config.yaml
n_layer: 11
d_model: 96
n_head: 3
n_kv_head: 3
head_dim: 32
d_mlp: 384
vocab_size: 2707
activation: "tanh_gelu"
norm: "layernorm"
norm_place: "pre"
norm_eps: 1e-05
positions: "rope"
rope_base: 10000.0
rope_fraction: 0.5
qk_norm: false
attn_scale: 0.177
bias: "none"
tie_embeddings: false
parallel_block: true
init: "normal"
init_std_qkv: 0.058
init_std_o: 0.0
init_std_up: 0.058
init_std_down: 0.0
optimizer: "soap_variant"
lr: 0.00983
lr_mult_up: 1.06
beta1: 0.95
beta2: 0.99
lr_head: 0.0076
grad_clip: 1.0
warmup_steps: 200
schedule: "wsd"
decay_fraction: 1.0
decay_shape: "linear"
final_lr_fraction: 0.0
batch_tokens: 32768
seq_len: 1024
doc_mask: true
train_tokens: 112900000
steps: 3446
dataset: "wikipedia_en"
Each number is 128 + 24 x the weight over its row's rms, rounded and kept within 0 to 255. Layers, rows and columns count from 0. Numbers have three digits each. The size before them is the row's rms in percent of the matrix's.

# layer 2 MLP down, 96x384, rms 0.225, rows 0-95, columns 0-63
104:104146141130123097098145140145148131087115138122145121147129116109115122116091139164111141112106085153123105109168152145115133089119126130096113086174156130142157145097127115133095133090115129
100:069112126179092089106168110144110112120097148114129096116090179131165134117122163149117153136139125112165137124133132134103155133149172153158161161099166105111121121102140129136151116128167119
093:144154123126124183146116164114147107144107113158132125092078129141121139124147078143098112151132105141134105145139112132167152126146090110133161111146106129112138120107123120166159117137140076
100:095128149146154118133140114137100119152090091131137095097116129103121110126110148121104118119112132177090112116108152160113133136125176115133122106068128141123116107105114147140116143162131137
102:067137085125068111106131135140139132119134122136117124140165104111107087133109094156139139132098095126096187112138117121159152167127100136166094122133146152156166177139136099134127144128096127
102:149153130116078131120112142165136133098122131160089134103135153073150106161129156106136140121145112143114129100118112135143124174115152131118137121171069145160117114130148119110162129128100124
104:097128122142132116149112131068104153171162141071111123166111099054155102085123135161142126114135104132096112133129105136104131128143142125138153164078112115110140151109164151130125083131107153
100:161139111156118142130101142132118118117139111157143128165096134146157111154130121120136148134123088109093144129125128135137081156077109140168175095080122104071120104124125154162152079131141156
107:158111115097175142167131096134168101140094121105154128158139121107132140139174089153155126107121111174124143160141146077075084110111125105142103128143113081159106140136155124113123137118116102
092:124162138146118121121156130140083134102126134145153108118129116119098101158117143157139149140112117115111122169152118162138130132134157152127134170138120099105139111172125163121132086127194104
107:157136168107138140165165181146146092142117101102125137123130106111149108125134132136136139155140133151125148147142142178131158128129159129139141154116149124109112129140110135125151160143078140
096:179113074115142111136154093141130154109147119110176125137119117086143125101093120123136110126130139134090161116157080138129073167126147106152114126136112123153129135093104144109174138117106114
096:102115091115166130131160127133079125144113103116122123126114150137124113133111123102132137178078106130111124128093072162134120135148132138124112158166155092120137106133129096113109175149113148
105:105127144148143106117094158171134143118101152124113101136162103122111130134089131152092150092138150141115092145147156138115157097134128141113178131097100093139099106128118117114095130102109130
098:162080167122151116145082125187131128131127120129130117134120116112106181163112127109107146116149156124138123168144142126129100129128123115150151132130111134168123136074134113145110133140115094
103:162149140126140116085179094106121120140139140145090114089130119153097120157178135159165101164111088091163130141128133098088165123139148108130111125174141098166129167139218151138149075141135184
099:136173170121105153068134126114142105155138119176103141105115135131144144122107097172166109144159111070163135146072088105117157124138112122157160150150164130105103083166142146130150118124110121
093:137153160124150149120168079121106163113109153169097113136138100107122139071128098165116129105097195127145080091108137110140082182113145115116124165162125121164135085085051101158121124050137097
099:121106135071106089144146126111138100121118138108122127142132127157097159141113148130141132112146114103141115157149181130147147097136131106115131177171107126080120134078145109093081180132092143
098:168138161108164141068098107156141129146098156114095116163141111068138145115157113144117160119131097105112146141103149107122126142130134109099135116119143143131103154110131070158099084109168142
095:120156106156166147131157131122141146140119184116160168152118146175203177098159105085119147125158115136192111116153142140123148133116117173156124136124139153131118131132132128138119141122112174
101:116099131131151137111139099075119095130145142088065160133091160109144148105107129140123122137099103147097128126113157152137168152165089162102094109196108136166133132126104116160127107171112123
099:098093197158131129128130123164055119124107109140126117150143151164163153142140122178100154116092099166148139132126098158112175083103149118107086151150129142148098124137104154191123149147140133
099:110120136108119160150094158096111121135145131195071123110130110112113111117163170161142128133120129145139172165124098109094113138154138127137118147125084166120115106116131102138137125153085127
099:109108167148116086149151098136114159114112118148167139130168135143103120134104109143123137138096121115165136095104169176180115126156127155129148126162104065155141140144087139150101139117124123
103:108124146102070133126099117089106138107127181111109148128129093162151145174092117146136135125115086125065103148134131149149099128142099118110175102123179162165155148157106076138120133137127113
104:111098156104087106176114113125101119127151140150095091131154116127141164113151086098099129126154181143122155105135127099170115119136109105132104116102171100133131129135182125133126120096147134
104:138121088131144136136165141146091124071126138097142109120127128091132080165133128118123138108159116131140141131116117129120131105167178134173140136105176152108132138094118133121147144136124170
088:130125147120147133095112133111166110114127135176115150161096159113136105117115160142135128113125119139114145100171101145109126185140137163124153094123167096113154107150130185161145140134164134
101:099127153148107118104129138109125152151114133153157118151108081154119140110120132095155169103132071145136117144102191149108160147108148103091150170115108103138111166145124112172138157145171175
115:155165137153126140156120158131177113122111136170134111099118149140146120141105140146113149094075155139120094106097097133150152132140162118109137133102141147180146136102131157107133134085109064
099:119114138140144145163137122143120121122115143145126120144153138107115118123106142141067130154117122107120130143122101127164109151130151145109115121130085105139103150110141139102147131125127145
100:191109133151110107127162164086128110097116140114160129118130110143127173188141161132117200153126157116132143095145128101154104105133168101100120118110114118128122175136127129116112155106077119
096:076170100135092150137112155175165118156140134119117104137105131152190171135156188137128126128164133134126176116166126116120143111130153158166133134149097147130101116128082106143116102111120153
096:152155139151092149136136165145101152098103103127130144118082138165159122092126150119116140113133171145123118115122165156107150111146116130163141135103132175154128109068117112132098160135094125
090:137100105084148177167111118125089119094114138134126127136052115139151114150122136122166106121150186148162120110179130119124076108143135138097127102134160148136121129091143114155130109114165162
093:142082164147128069143139101117099146146131100143116126117114099132187104087122144142149131143116123157124123109142156143134082105180103124130110143184141111128096119114149129171146135156122162
104:141091157116102102126111125119185131148114113111117133125131093183070102104120120167131133122115158128078114165124149127144089125127141114149171133154111132140095132176153168108136122095113131
104:099080121124152114107141124136121141117101091128113100118144129189118140111096137131146133110160148158130079124125087169156187112098129173112149115121116134147110128125138156139133086165131159
101:180130146109133127144132139117154103097111165109120132103137085141103134140084136122111097144150180147140097126124131052133154119154104118111107113116140127129153120192114138118133163102132112
102:108146119103100143121113157160089160116174097111159107163109135169155108099124101134108116151111105129127114131125139112153149119123138098159135084060132086087137125146114139099108100110137164
098:107114112089092136134131109171093141140124137179170164170135167162123152084141118118106086144111133107118134129112137061119123155116140105137126119114102115055156154130092163133122088146096138
096:144157143131118108118116126138091109132159151133123093168105113116141103145138162139124143111156087154144146116085126085124124126134107131133120141081112143097144104172141154123125086128148143
097:100154093133103125130153111106149144155115158097170091126120122114163113149153140131154163169145206138085122122107137154096132124126130139128135119164111151103122161146153139108081133140143137
106:128069129154124164101157124087147156158131136144186111145101096084147102089152143143142162106102096138108126119149137178095110112161153096118123133187123096084161172124149114124154108137084135
099:168112084133080124120145120134187169145149105117103147149141114135115125067109113094094153141171122124109111144134165160122132109111119108160147094086135119182143133126149127161103170142121157
099:104152127153124165105114127154133096133114169111072105159139126089089186135073133167127096122084142124132107107085086102172145132101091132145164145151149205131154112105113098138156147086138126
102:088120174164116148112160137126113116142131139127113173070137146125105159167110119179121152160133092083137132162151104183124143066156100145157114113100160124118127143111182072145111080135217080
097:158124127078104171142112130084118152146171118158132126175111123154136086104132098149111108049135094129106135095076124139174090133111126094141178133105129169128121157110109110135142126138100137
100:147171133120061146115162152130157127107115142149086125127129142109148125115137101094099138150123137129116115153088101187069141141164163143133129145086147117090127138132098141157175163114102154
107:112138128096145111098126128154182127163122106118103150079154126133102110144130076172101129111111149163136114155133165116126095119135140145115103147166124118163135138133112165155132128107133119
097:152078140170091104114105130111098092123120121105089124102084089170116102140121128166107121169104136098102167141084122171143207097155139149150150080097141142125147155101150135097142109128164082
103:169126094123083123138111109078092124099117122143170127149163140153184123122126140128160117104127138117105180138149118105116112100137086133164145122081143090136169125131099123135157124136175104
106:090141107178133103121139115107137148121165152143163125141139153131089127134140143157156126142144091089138108101153133081152112161161163112163094110170151157150105162118102139119118105126163096
101:152163127123132108118104135077113128142119139106139101124112128102113118119131164156140152094131107133142147103126076113128156195132124135147148125147153135223119111159106103123165141116141136
094:117100191132155129126139161131151165096130111143106130128106157116157111084099159137126176149111087128167119154105173169103193136099079131150094126130121123144127126103132136148137148123140150
110:131203084131148131116144125172134122083188114103136111087110156142137121109149088125155139126123126142158076113140109165104187127155143110150182096134156114116109124099137158116126115198160119
100:077087117154149138126138118138111139124137122113159134083157108152123109109109140137092182124154039178123125139124113148112141118131148145153137118115145110154096190120108183129101149144130117
099:127125107068109161071110099111112141148097114142075121089150122121130095161146094130141124162179114131121147146098138170147138116145118121105132147155131141095165102133112113150156114114165127
099:167100128105106146075112114136142136103127122108142129136145132129107141136149144168127083109076133161115122163132112106092077128131125123145103123141116160136125136085178107120099109139116111
098:175172102127114127139103146137143154106150132155094151138138127138139127130103155120112113156107109091117096121153159109113100088131115118079123137076128156158136126101101141158197126134078126
098:177117134129148136146143153152115153121122134152110126152118100171105124111154100122145119152161148127109143083099125113153103142088144146112106085132132136166143106066111130169100128174132140
099:113093165128096120140127121151151132145101136112105121120137103144147133121121132136169134111145119182077097095144141114130141091159124189105155101136127141115101107112128142129144146139144092
103:108131156151113133111108125093092108152151127122123121088111107118119127068126098080133170131128171143152110099114112153142132124122128150137078117143154152158115103135138143113171164137169138
089:130126113156120128137108146172124098137098113122098142066142127150063144123146113183122124142130155155118135155114110133128125134111155103140135173078169179133106144111113132172100156073137108
102:151148151093125149143102098126102116070154087114138149123090146118094111138081135127157116091107174160165169145119140110155152080094141129157146138093146105169143116111130108129130121096149117
097:117146136111137141185122132119131116146124117137128117128164106137106147107141173150145135127121150141170166131171140113167101151106128138124117114138134119072137136151101136123137128168150145
102:129131118120131148124123126120143138122150158085173106111101133175129133135166119070115142126117104141137148094150106146120078119120139155103108122035145116085147135112116143133137118118107146
097:207106104107124170103141115097071151149140141070112116120140079113098107093130128091146134166129076108143137145142132115161097173149174103128122127099171146106126108149110119166146132151118136
104:156096130167124128128161101092146136136126148177112169154148113135173138143159120029156109132141145147146121153131134123136132140140150102128146139079109140160102132096151152133121139185085128
102:102136137099103116115142154138138120192144134150108149138060172124153165134148150129140115132124125090118120101115134121127133129100125073113145137183138113137146145150095159089114150138132131
103:057157090143134123078147150113071118125122130133151088152130137147139133154105121130116095111115117113165058129119137135138161092132123135126093108158141168173125131134130088135135135137072143
103:103124106128124099113156118138143131095121147114161095073138134123166178169142129156159130151157132106136124128149139102063081112120144117110136113121173136159111097192098153122135143159147124
098:126148150165134092115160116117123127106120142152118128133155153104166133113154173073159171119180131156126137087156130129156165111114098102178135174125125161132118142139081087107098170152121105
098:146104098104141120144147111159118141139139159144169098107079133114137165161112143117109148139134171154176109140108118146167173070145163135166154123134141091167065125107142103103098141099137103
099:103119134162138106076160168114161103142125159121135105148129154141107159160129156131139173115123145121126125110098101131124117114120152121096100112124125100105170112135157090161186162097086152
099:166110136131147116095138142091139109150108149142144127142142086120103129162144134095101151135159147097170135109155181170121128164128143117103127137113112104151112099133124076132148167123128140
104:102080127157119114130175141166086118118118116116115101135184128103159133119101161134119158128097139100148162076136145154102104130110131152150169142133136127122172129166098134194133118102103125
095:168136127110099114129143137139142128074108135156100111127125127184114121130109166140115102087123130135109126099150127129134157127121112093102108094095156203154106038134103144098094137095135131
098:151137107148102104152097105072147159108148132127141143161099114174072149171134108121120166120142159133120161164136112132134119132165116166108110106084155113091123121163134117115153131098129127
102:116161116125151134111151097093183154092141135130120102122149111110147142087118144167130125106108102108165128178163137131058084127105108130136150150095132122125121089130131153163138119126128117
092:147101144100097178117129115132122113131118152134107179090107153141167101115134104155103143159091154129107101079128144151110176142092160107125100108098139158116112145095092150117182126137136103
104:088147087171128124159096094148129098129120131074108067108130149112105120121116123203160131083140152158115123123101100141149140127159090118162098142109108133120106142096168086118126165124131117
096:174094104078136146148179126155153153123109101120125108133098111138124104177147134162141119137137168108115121111190162173169134131121111178095090095131107102084129117122124094129095161119134140
099:178138098100137148140154097115114126147141173111152105129094148111154158123183109140178095094145147078121157151115095117101094161129128131108142132156115134121116125130106154125132142138116130
105:109145131131099096140096103129135096063093133160134153085119133146108124164112135150142098125115126164131122097114155145119148122144098139133133077165129133123128154097115123124135152120114128
094:096144110129108129086127148094084100148103171116150117118145101082137127095112138125124127135099151168120087130111137130087153154098136128152135121179145127100137124148133123147160121138102125
098:095090134115161115126155128114120140109142150111108136121107098133133124152159120125161134155116104117129171117093118175127118112112137113166158135130133092129109125116145121143191181110132110
101:107120127103073124153104122120080092116124149174148148164098122162156119089124123141131181114099094132070077115074126110162126108120105106118129102094158125130123098116134113121096078130195079
094:110137104136135117163117127147121068143139139118139109133154116128103130156108123146146123162109113113135116144134130076118116140154102103093157146167118130107115087123160178167121157086129106
103:170146111109150173117116113163116136100130116120115113098146098099097138131128122080127104143178138123129113106113101087141109110171105132119109096143137122148135140152137140118139152092141096
097:085155142120129115126136148173114138148116078194120085131117131088071150111105108101131123113176141182128117113122165118117182090129110131087119108073126197144124134120121116114118141117093159
113:061147126146098161144115145121117115142140122126107129136124144149184104081116143177114120095124138140143160078182137191088151168128173122124123149141131081141129113099139112122137090161136163
098:091144147104168106148121130107172119143124137064179139102169096117105173123117126129122101130134149108173118154124122125106083128132141132119102124125097134148107151133120157122127173135128160
104:125163117160137101169102142124082105146112123118128121126096111106165138099108164173118162082132143160117095094069131139155149098074124147125114156071094150104140170147125146133129152114145154
102:181104086141124146154138128065101127104135112130115138118140138166101141118132157141116135133159107125109164143147094191142138138118090172123130141182129158114151090112165114137136104129098108